{
  "n_layer": 14,
  "head_dim": 32,
  "norm_place": "out",
  "tie_embeddings": false,
  "init": "uniform",
  "warmup_steps": 0,
  "decay_shape": "linear"
}
Each number is 128 + 24 x the weight over its row's rms, rounded and kept within 0 to 255. Layers, rows and columns count from 0. Numbers have three digits each. The size before them is the row's rms in percent of the matrix's.

# q: layer 9 attention query, 64x64, rms 0.195, rows 42-63, columns 0-63
# k: layer 9 attention key, 64x64, rms 0.201, rows 42-63, columns 0-63
# v: layer 9 attention value, 64x64, rms 0.217, rows 32-56, columns 0-63
# o: layer 9 attention output (transposed), 64x64, rms 0.193, rows 32-55, columns 0-63
q42 102:148123110115118123106110091145095160129154138105094156177118110150111111156109117157101168106083098116120113147148132099113064120112147108086139145121124153154113136125116135113116187150139111
k42 122:118143126127127121151131091120140144102130162094150093184147126139125105115142073112125150137135138129091126195175157128116100121150127112170120143099123117135146093074125111147144155127149102
q43 106:163145125127154114145125127127149114113160100110154192117136113131124119143135135147111081139102086115128115096093180144136162138119153129139142109148142146106168125136154108162118072092109086
k43 075:093111151152148106151144156119135105141106137163088092148131150118148156150138084149147142141151124137100156122118083148125133158140160131074142117169117139145087129160092134073131123144153129
q44 094:078161086136105094108113123128117125140131161119148114099113162176118151128126106092148116153134150118101134094096164119113118115092103115128123149103121161092113081135101126167135151175141118
k44 093:114127172129147168144085130172142134190131080129123131114161110111135130129134151117123102159105164114068125114164141104116161128135139102094135122105169138150131116151131100149135127173127131
q45 094:148151084128139105155136127076172156125158098129129126089107122116088136160142123128143094136137133118192134152102140103128149132099125147145172103093113123129131114094148133102113128075157141
k45 100:146104155138129123110143120107155159097141171146109111127113117108107135100147127154133140114167138150166152172122134093099060154132141121107150165134134118132145111093141090127077109079140136
q46 107:139126175098140178112119144147146110137113130099153102092140135139095136159077118106126154112108114072126130149106110094145111139122102138173100163126163163092106149143109112100158125122130122
k46 101:148127119156100121138140110133119108131135143156125160160125099155149154109126157108101181178105131090120113138154153130121087123101148050126139084097102133143141114152132125110138163114144110
q47 094:116123131128093111163154139075122100131120094133143115125169157139120117093149114158159134140126095161127134146119142087155108139100141196120158128103144105113094143157143099171138144101157118
k47 097:116099085092111139153125127093159143087138148159121170072123195105125109122131115155133117166142126083144152104104112134135134163140127123094133163163112121117120136091135114141102123135135153
q48 085:145149118168116080138120167104123125137150130156084133084147149091139144103100118153145109094147120162132181111101130108177146104115144099128150126120130099117122091144120106142102090115154104
k48 099:152129149124139117140114143177091087129128117140094150105172085122155143108148144115138127141143119124130102103079107142138161118135121149140154092116118141116147162188133185141166092141139124
q49 068:115167144145134093117121170145105107142154118103120164145103133141131138136129130151120086105144098164153135101117119089175107120105146124099185122151149139105128106161161141129095108142138190
k49 080:154158118143132134139120103126119095135150096140127159099146138119176131130098139162121101117100122131124136072075107095134210122114145155121128120126119118142135148155116111095155102170108147
q50 083:108169118134107167123112130170138129137131093130158135177096112164136138154119150149093137159104107128134070139156117136120080115137142150109154132149088150105159125090141141126145127159104170
k50 121:142067113101131151120111133122121110097072125154101115135105115140151141137162097118130148119146091118112126153175142113147097168091139131154141130138097111155110137084120118149149141079160155
q51 104:166111096101132100120119146094114153066141090176147136108141133118087151155138124150162139118179119115143155128108124122154115105149155148116145117133103127151086145094136105151130107078142132
k51 096:127143141148125164108104135149134135176107079143155132118137100125109114104118152100123096148147151148132135107092119167103157122134130120156091104145156121128164117151108204094167103127128108
q52 084:149088141090112092125119122109092104091091162144160072121154150151125111142157095118130148120174130090109156171129147141118112145140123107126119103101146092148139102113134138137134176121116154
k52 095:151080127095156135107161103095130131109118170099127094171117138081115124099112110119103159103110121134105133150150164117115079114098148106160160146140153122137104125132115130155126109092173117
q53 097:148149118170130126172077169164155103136126111147064149109146123146086130120099130133141114117098099145135143106092123115155155133122166137105123093147150123106158104109143173133139109143138105
k53 077:134129126125158130119132144101168129196164058156137160100131146130118144154112121129124101144160144115176136122100122113143176093111132137141111129121118154114118162167099148107120089113110136
q54 091:119202129149132112095121179072130104155113089147133137105147120098092118117109119129172103124117151135122131123114126145166183116117155128124166079115130100142147123121133133131119116105103141
k54 077:143145198111119095157138159139121109118109091157105113130134135157142140083124135142080156094101119117113143113151107143136173171147096132110131107139112120120155148145137117071137113165124105
q55 107:166111138146175107162135178162128112148141099149100153131142146134093146127140137159155096131106115149145110097102104150122163104099148168109138143143111134109133140116105181163122157171110137
k55 118:131145120161118115116094146142114107157158142119131132092118117133103137140127145098133097140117159107163147083109071122155169093126147132050137105139145125114145137163120160103124098123090126
q56 094:109180107149133102143108150154107114126127106118153147103194114140108169100154135092169111100126149086110145125137108148192151122127140131078145125109152136150138132137110118142127096145133134
k56 106:144127168122148108114095131157132089102183095150131146113123116145128124139129145160114104127143118117144105085118090135147149105115151125125151112140150107092102161162113166089148119169068143
q57 101:119165131145150123151108160124107137120136102142157142164177108145098123161112135146124120126148118081128128116132118114145190148136135116096142092122118137093144138115127171065101154141076104
k57 098:107144136145153126142129174175119113115165091155152149095153138158085110116112096134153099128132135125146103081130099123153136135151121133101174094130107114134145140167110185116116124110091119
q58 109:112082128120118167140129107132123126125099123138141109173132107106172128105175123092104147158099131095109114142165170136111117121129092180162139114116125114122137137069108090102116159128147127
k58 117:137159122108127145127154106094133124103130139117137113138097094102132134132113146082105175137128141130108142183161166157078120161113154100158112168107122123145131083091116133146156153142139090
q59 091:134125171160146149138136136173094137116141138106113149154164147159083138131130082099149121183140154141176117129095115135084189140139085123118128130140141126121146125140124116127120144153089110
k59 116:148107162171117133165144122124161147110114128112132119151111120121118133145169132152104167107149151113108151170139134130093089146114152118143109102165139170125140124119106142163099148098197093
q60 103:133091102154090123114165087142121101107143173133136122097132133116120168107120114094120120120115137128128151128093118121143141151112148183138127120171085099122083151153157085100114090107139148
k60 083:150105129070144082125132114103144098130131148117121087126133132115153124085164139152093113159129121157154141124150106113140151124105092160103127140143162133170117144139143101157154150088077156
q61 119:153168115161122136119124091147165145141159188110147100165157145113109095133110087126158122119113158144148131159121132115086128083117117127096138142134100119153123136100150147163103149080122142
k61 094:155128140161175136124113123151102133070129145131145140170118105131101153120137143116178109131160113140152113132130177164118139135091112109131123117153167153120079096095119122147133137111139073
q62 116:184139150150160127137110151110110127079110117112136083169103111154113160124149125107131150118120174138129113160120169153108143142128142100144108101140105111114114151159097116131101149079133079
k62 100:171095125128165126123092140192116120083137142095146135176160112151135103123149103107147157112163154108109109171130091133116113126110161132146117115125143138134091146138134138085114158120111098
q63 114:125138105138141102133112115148126162161139156132159108127138136114129157132099159133139127145089116152148127122185103148164120105139140182121130090110144087149166080159160131103166130155166108
k63 093:123172114148119135101125161148096133122133113114086143113117094112128154185102132118134166145120136124097140110132111125147139112105087121147077096161133127116166144168096109131140082150150174
v32 113:134118142139173151128153175156110127118147127167113114170139151149173121118110119178139162132136153110115181161168115162130099141146150104150154123136139082103116132131095121117105110144125162
o32 118:156117155126131165104141173144143147114138139150098114140181130148166121101063152119116128101157147114132116144143107149125084139119142129146121162107104107115106179151108169132097144159102123
v33 099:118096132104115108120116146125150098147125142081135150147157135115156112124156081102126114157152102094153147151152128112142117064083131118124136163120111158109090123157168086136114136165139105
o33 108:118134132125133130139158105150136127130164121094145116131128155177152122105184104121112082156145131172107112123172141117146090145073157127128175118153139147139147129125136137176119126165151156
v34 109:130123174121182142119146165110122161114120119154139137151115124097110119160134086092141128100134130098137169144111108152096140159125111095126122184182157128128132161125134114102145118124171161
o34 119:157129156164130151130137136128179162118163122151102142158132142159118150155171118135124136095154128128157136149103099133100120140106115140134108145171139189122122199139123131104138105115150164
v35 122:129151135145126110167100111096122115088104151112159149101137151142124132116139113094144157127147170107166141154124175138146160137102108130159130081081129120145113125183157131152135105081143118
o35 134:175148098130124096141112095084137143107090135111177108117132156134169145137160103124138115124177161105155144159121122145152154130095115143135133082136130110153114106160149135148126118082142092
v36 108:097075123129131161113139139125124102160159102149107137134115125121177159160102121131060102152132109152123120110119119123094118136100083108115126144200123154112141095117140146118147136110146137
o36 116:114116155137153185107147144130126100177136118156086163109110124114143154131147153158097133131160080171109159085138112103087122139171141108104130139152107151083133119132139131118113122112130114
v37 122:151066152113137155109147093150108098144138119170130135133057125099169141122141115113104131125145095121129152103140077143135097159141113131127142138135113140143120155129135141126111115191098151
o37 129:138077127113131126122114091141108109138145130145101113130098168114149162118109112163108113115132110146129155072158075118158097131127115126106112162142113149121104178126120157095121147171089153
v38 103:144105128116155147143137121132135103100089098142129146134151144151132099156113117136161164135133076112122094127119126128132121200141130118156140182151133099091134151159103121165096090158115154
o38 104:122126145098108132103120084124165098114104176131144148173133147133171129138089122120142157125100098079144104101146093125137098133153140105135155132145129150106092162191100149115119132128115128
v39 099:105122126133145118122119123124151131157123173155137102130118141172141146140176123112107149118081176130098108148107108149101103137092136085092150128151115149136120090120143096203126108142139122
o39 104:112131138149150124114104120169081162164112137150079137088097125154185143152162139125109143078145152127112166144144133128112133133105143103116185136162109099122117103142118144128140115124120162
v40 100:154128128106140137127111087166113082133129097100092155155160133111152114132155090112131112138117159135141109134091174129152187139108159112082102113124149139133120133102090136169112117101104129
o40 107:144131150090161153094099114120077089114143130104176131191131123122112112119182147099152108123107176144114149125112171132120152119164128101117152129133118118130097160114148109149122117102132122
v41 112:100147089135121084126110101120140144109125102126128102115102142104131106113147159078136116203136140162114157145134108147134126122125122176087111124139105093143122124096145107168171092119114147
o41 116:115158094124151143155150073126155142157128151138093121081136134073152148151127158137150126147090148163114140132133136134117165112132091181138148136170107088135114128114152130131169115138115120
v42 107:140126115114146137169122114148079144118128159124110143166107174140110095177126118134111172146107091131146169130145095117091131130133126145118142147134094145133079170167113110129150145161111163
o42 115:145134097119138121099144130142151176150132163118109119163083154136136122146093125149131091137122138105148099119178111150072134117126109123114162160151094165131127133140122149156100153184098139
v43 107:175120123122108144113139130095119133154123150133168116116134166141124164117130124148102082143097110125073096111124142161095134119118188137127134141107177106122074136160130145140091096113117141
o43 110:153095129132107103102132110143138111118113134107104145057138133146105118105149132103136109125095124123107122169104143086085125124114151089133088139122182116119097100155147167161149122132097155
v44 111:107109162117096131123128142126133113157103102174112137127120129129118170161108120112090182099173100107117144108150114118141141161133116131091118143076075115171139137124109145109157112142151160
o44 115:123107121116087113108143105120145139149120116163142139144112139123103172147109115116103149124148079114094147106177113122133101149156099101106123120115088123165156194129094120123162124141135178
v45 125:140171083128127077160164139097166120117157129100159135110134146133125087142121145104200116170125145133141168121100130108142154119083142144121146096118152139140145104124140137146111140107131155
o45 141:124173092126104141139119107093155143112129171104106129108130130131127107076127151115184107136138151140157163107106157139146155111105145161117172117078132130125116124123155119149133084102163097
v46 090:172069126153165102142080098144103156141126127124142159159139146123100097171129144127089086138156103101157129103124148134138109108156095145123122144140147174151147166141144137135128114133146113
o46 094:138122093128162126169107107147132150125150123129153180154149125147098132149157119121104083172165121125138098084117123131094114086150119150096109146137169181133134114135105146159145099110142135
v47 097:148097123148119156097122141135105144169124148169139145164132149104098092171121127123116134098121168124173155113111097115101117115137155131129108194160112143139090141116081144127095136124100131
o47 105:163081116153114127094115121158129157145141115166097170174152132155116128090142139156122107112140114144147098135121103166117147115141136102111137164177124181130149150146087122151142146158117118
v48 115:159133147142163128075122134154125149095148142095190110080121147126139148148118163117181126139142116163121143115106124147126159118132139119128103080107137109159130118167130144152126091124170149
o48 128:132139108142135124101095141130128135117112137090147139079127129134147164129134170144147116139149116163149163134082101148158144071113106129162073090109172108151119143160131158148135107139158141
v49 098:130130136139172123140137104099101120113160119100142089141110094119121158106136118133070162126158182133156135129109139161119131096153148127121111184145123154152137117115112131099116172171088143
o49 102:148108153133148114156146124133098123112162138128136149138143077104105159102163103160120143130182113127150114128111139140135139163121135128119168154183122144175113134088111145076104151165122149
v50 089:111092123115131120126134084181109122141160141160132072120114129142154131131144144118121135127132133130124127128157098126121116069126107192157120152149137135162092087161112143096138155114164089
o50 098:154118120120165099123163135156114161155145107166125110117156133154137135115118151130114148130162117157106136099144107105143149125092117147127084163165142164128080062129117109131118154165162144
v51 109:098127156100193127127160131135110083108126139135119098068117171099159117116136113169134148117145125113093114141136098143148088156133134132098136133092081145118113157110137152140098126126098123
o51 115:119095107059133057138133140123126144124109139140099109109140137148176099143131122157134117090125096112104159120111102135143072151144123125120145167115101117126114172091140156130136132150142131
v52 106:153170073108106162106147147099138124133141131135142128115125138139083147141116146073157161107118208088114162147117119123128149149105161094130109133152107095132133116113124118151146129125110120
o52 111:150161144133083148111134108123146120159119110152105114127104098104133113104140139100153179101142148106157137166109148185144190124088134101131162102131126100117135166141115132127165155122142119
v53 117:141095113099105099083114146148116124122137082089140128147105108145120142170159149107131151177147143132122157103146143092144155191128153137084120137121122140155112137172147092111133141109121109
o53 128:141122124135112083141138104116119096158156104099147148158104136162133144135140135137102126151134120134099140104108109137090150077112124134095145088135143097179112208153156093133120137141127126
v54 103:164123134123154113107150119131102132154116165113104130139102137152158149120172104165079175124122077132122151143099080118159098146122091111127134145142113105103137125146086133127096154159161123
o54 111:158113138122171116105140127133118125108131144139097144140111105158141157180105082129130107124136111119115152100177100095106114150086110122116133146103121130097123162154096147129095184171141158
v55 081:118150123133131142095130136122157069139093123169154116139127150114128120135135093124092143110128069111112129112126181126148088130150120082137175170155120106105160103150138153098158111121126135
o55 086:122122126109125105131169096117138105141123110141093101146141133132108146136093104107101113115115084069091167132117137138159128127150155096136107142162091127080170127161107166109141101101148148
v56 102:126096145090114124141141141152144124188151092111119130181094131118149097112123099150104153057138149162113131141148131105113095130099132110128128136176125118144145115124126100112130155114085154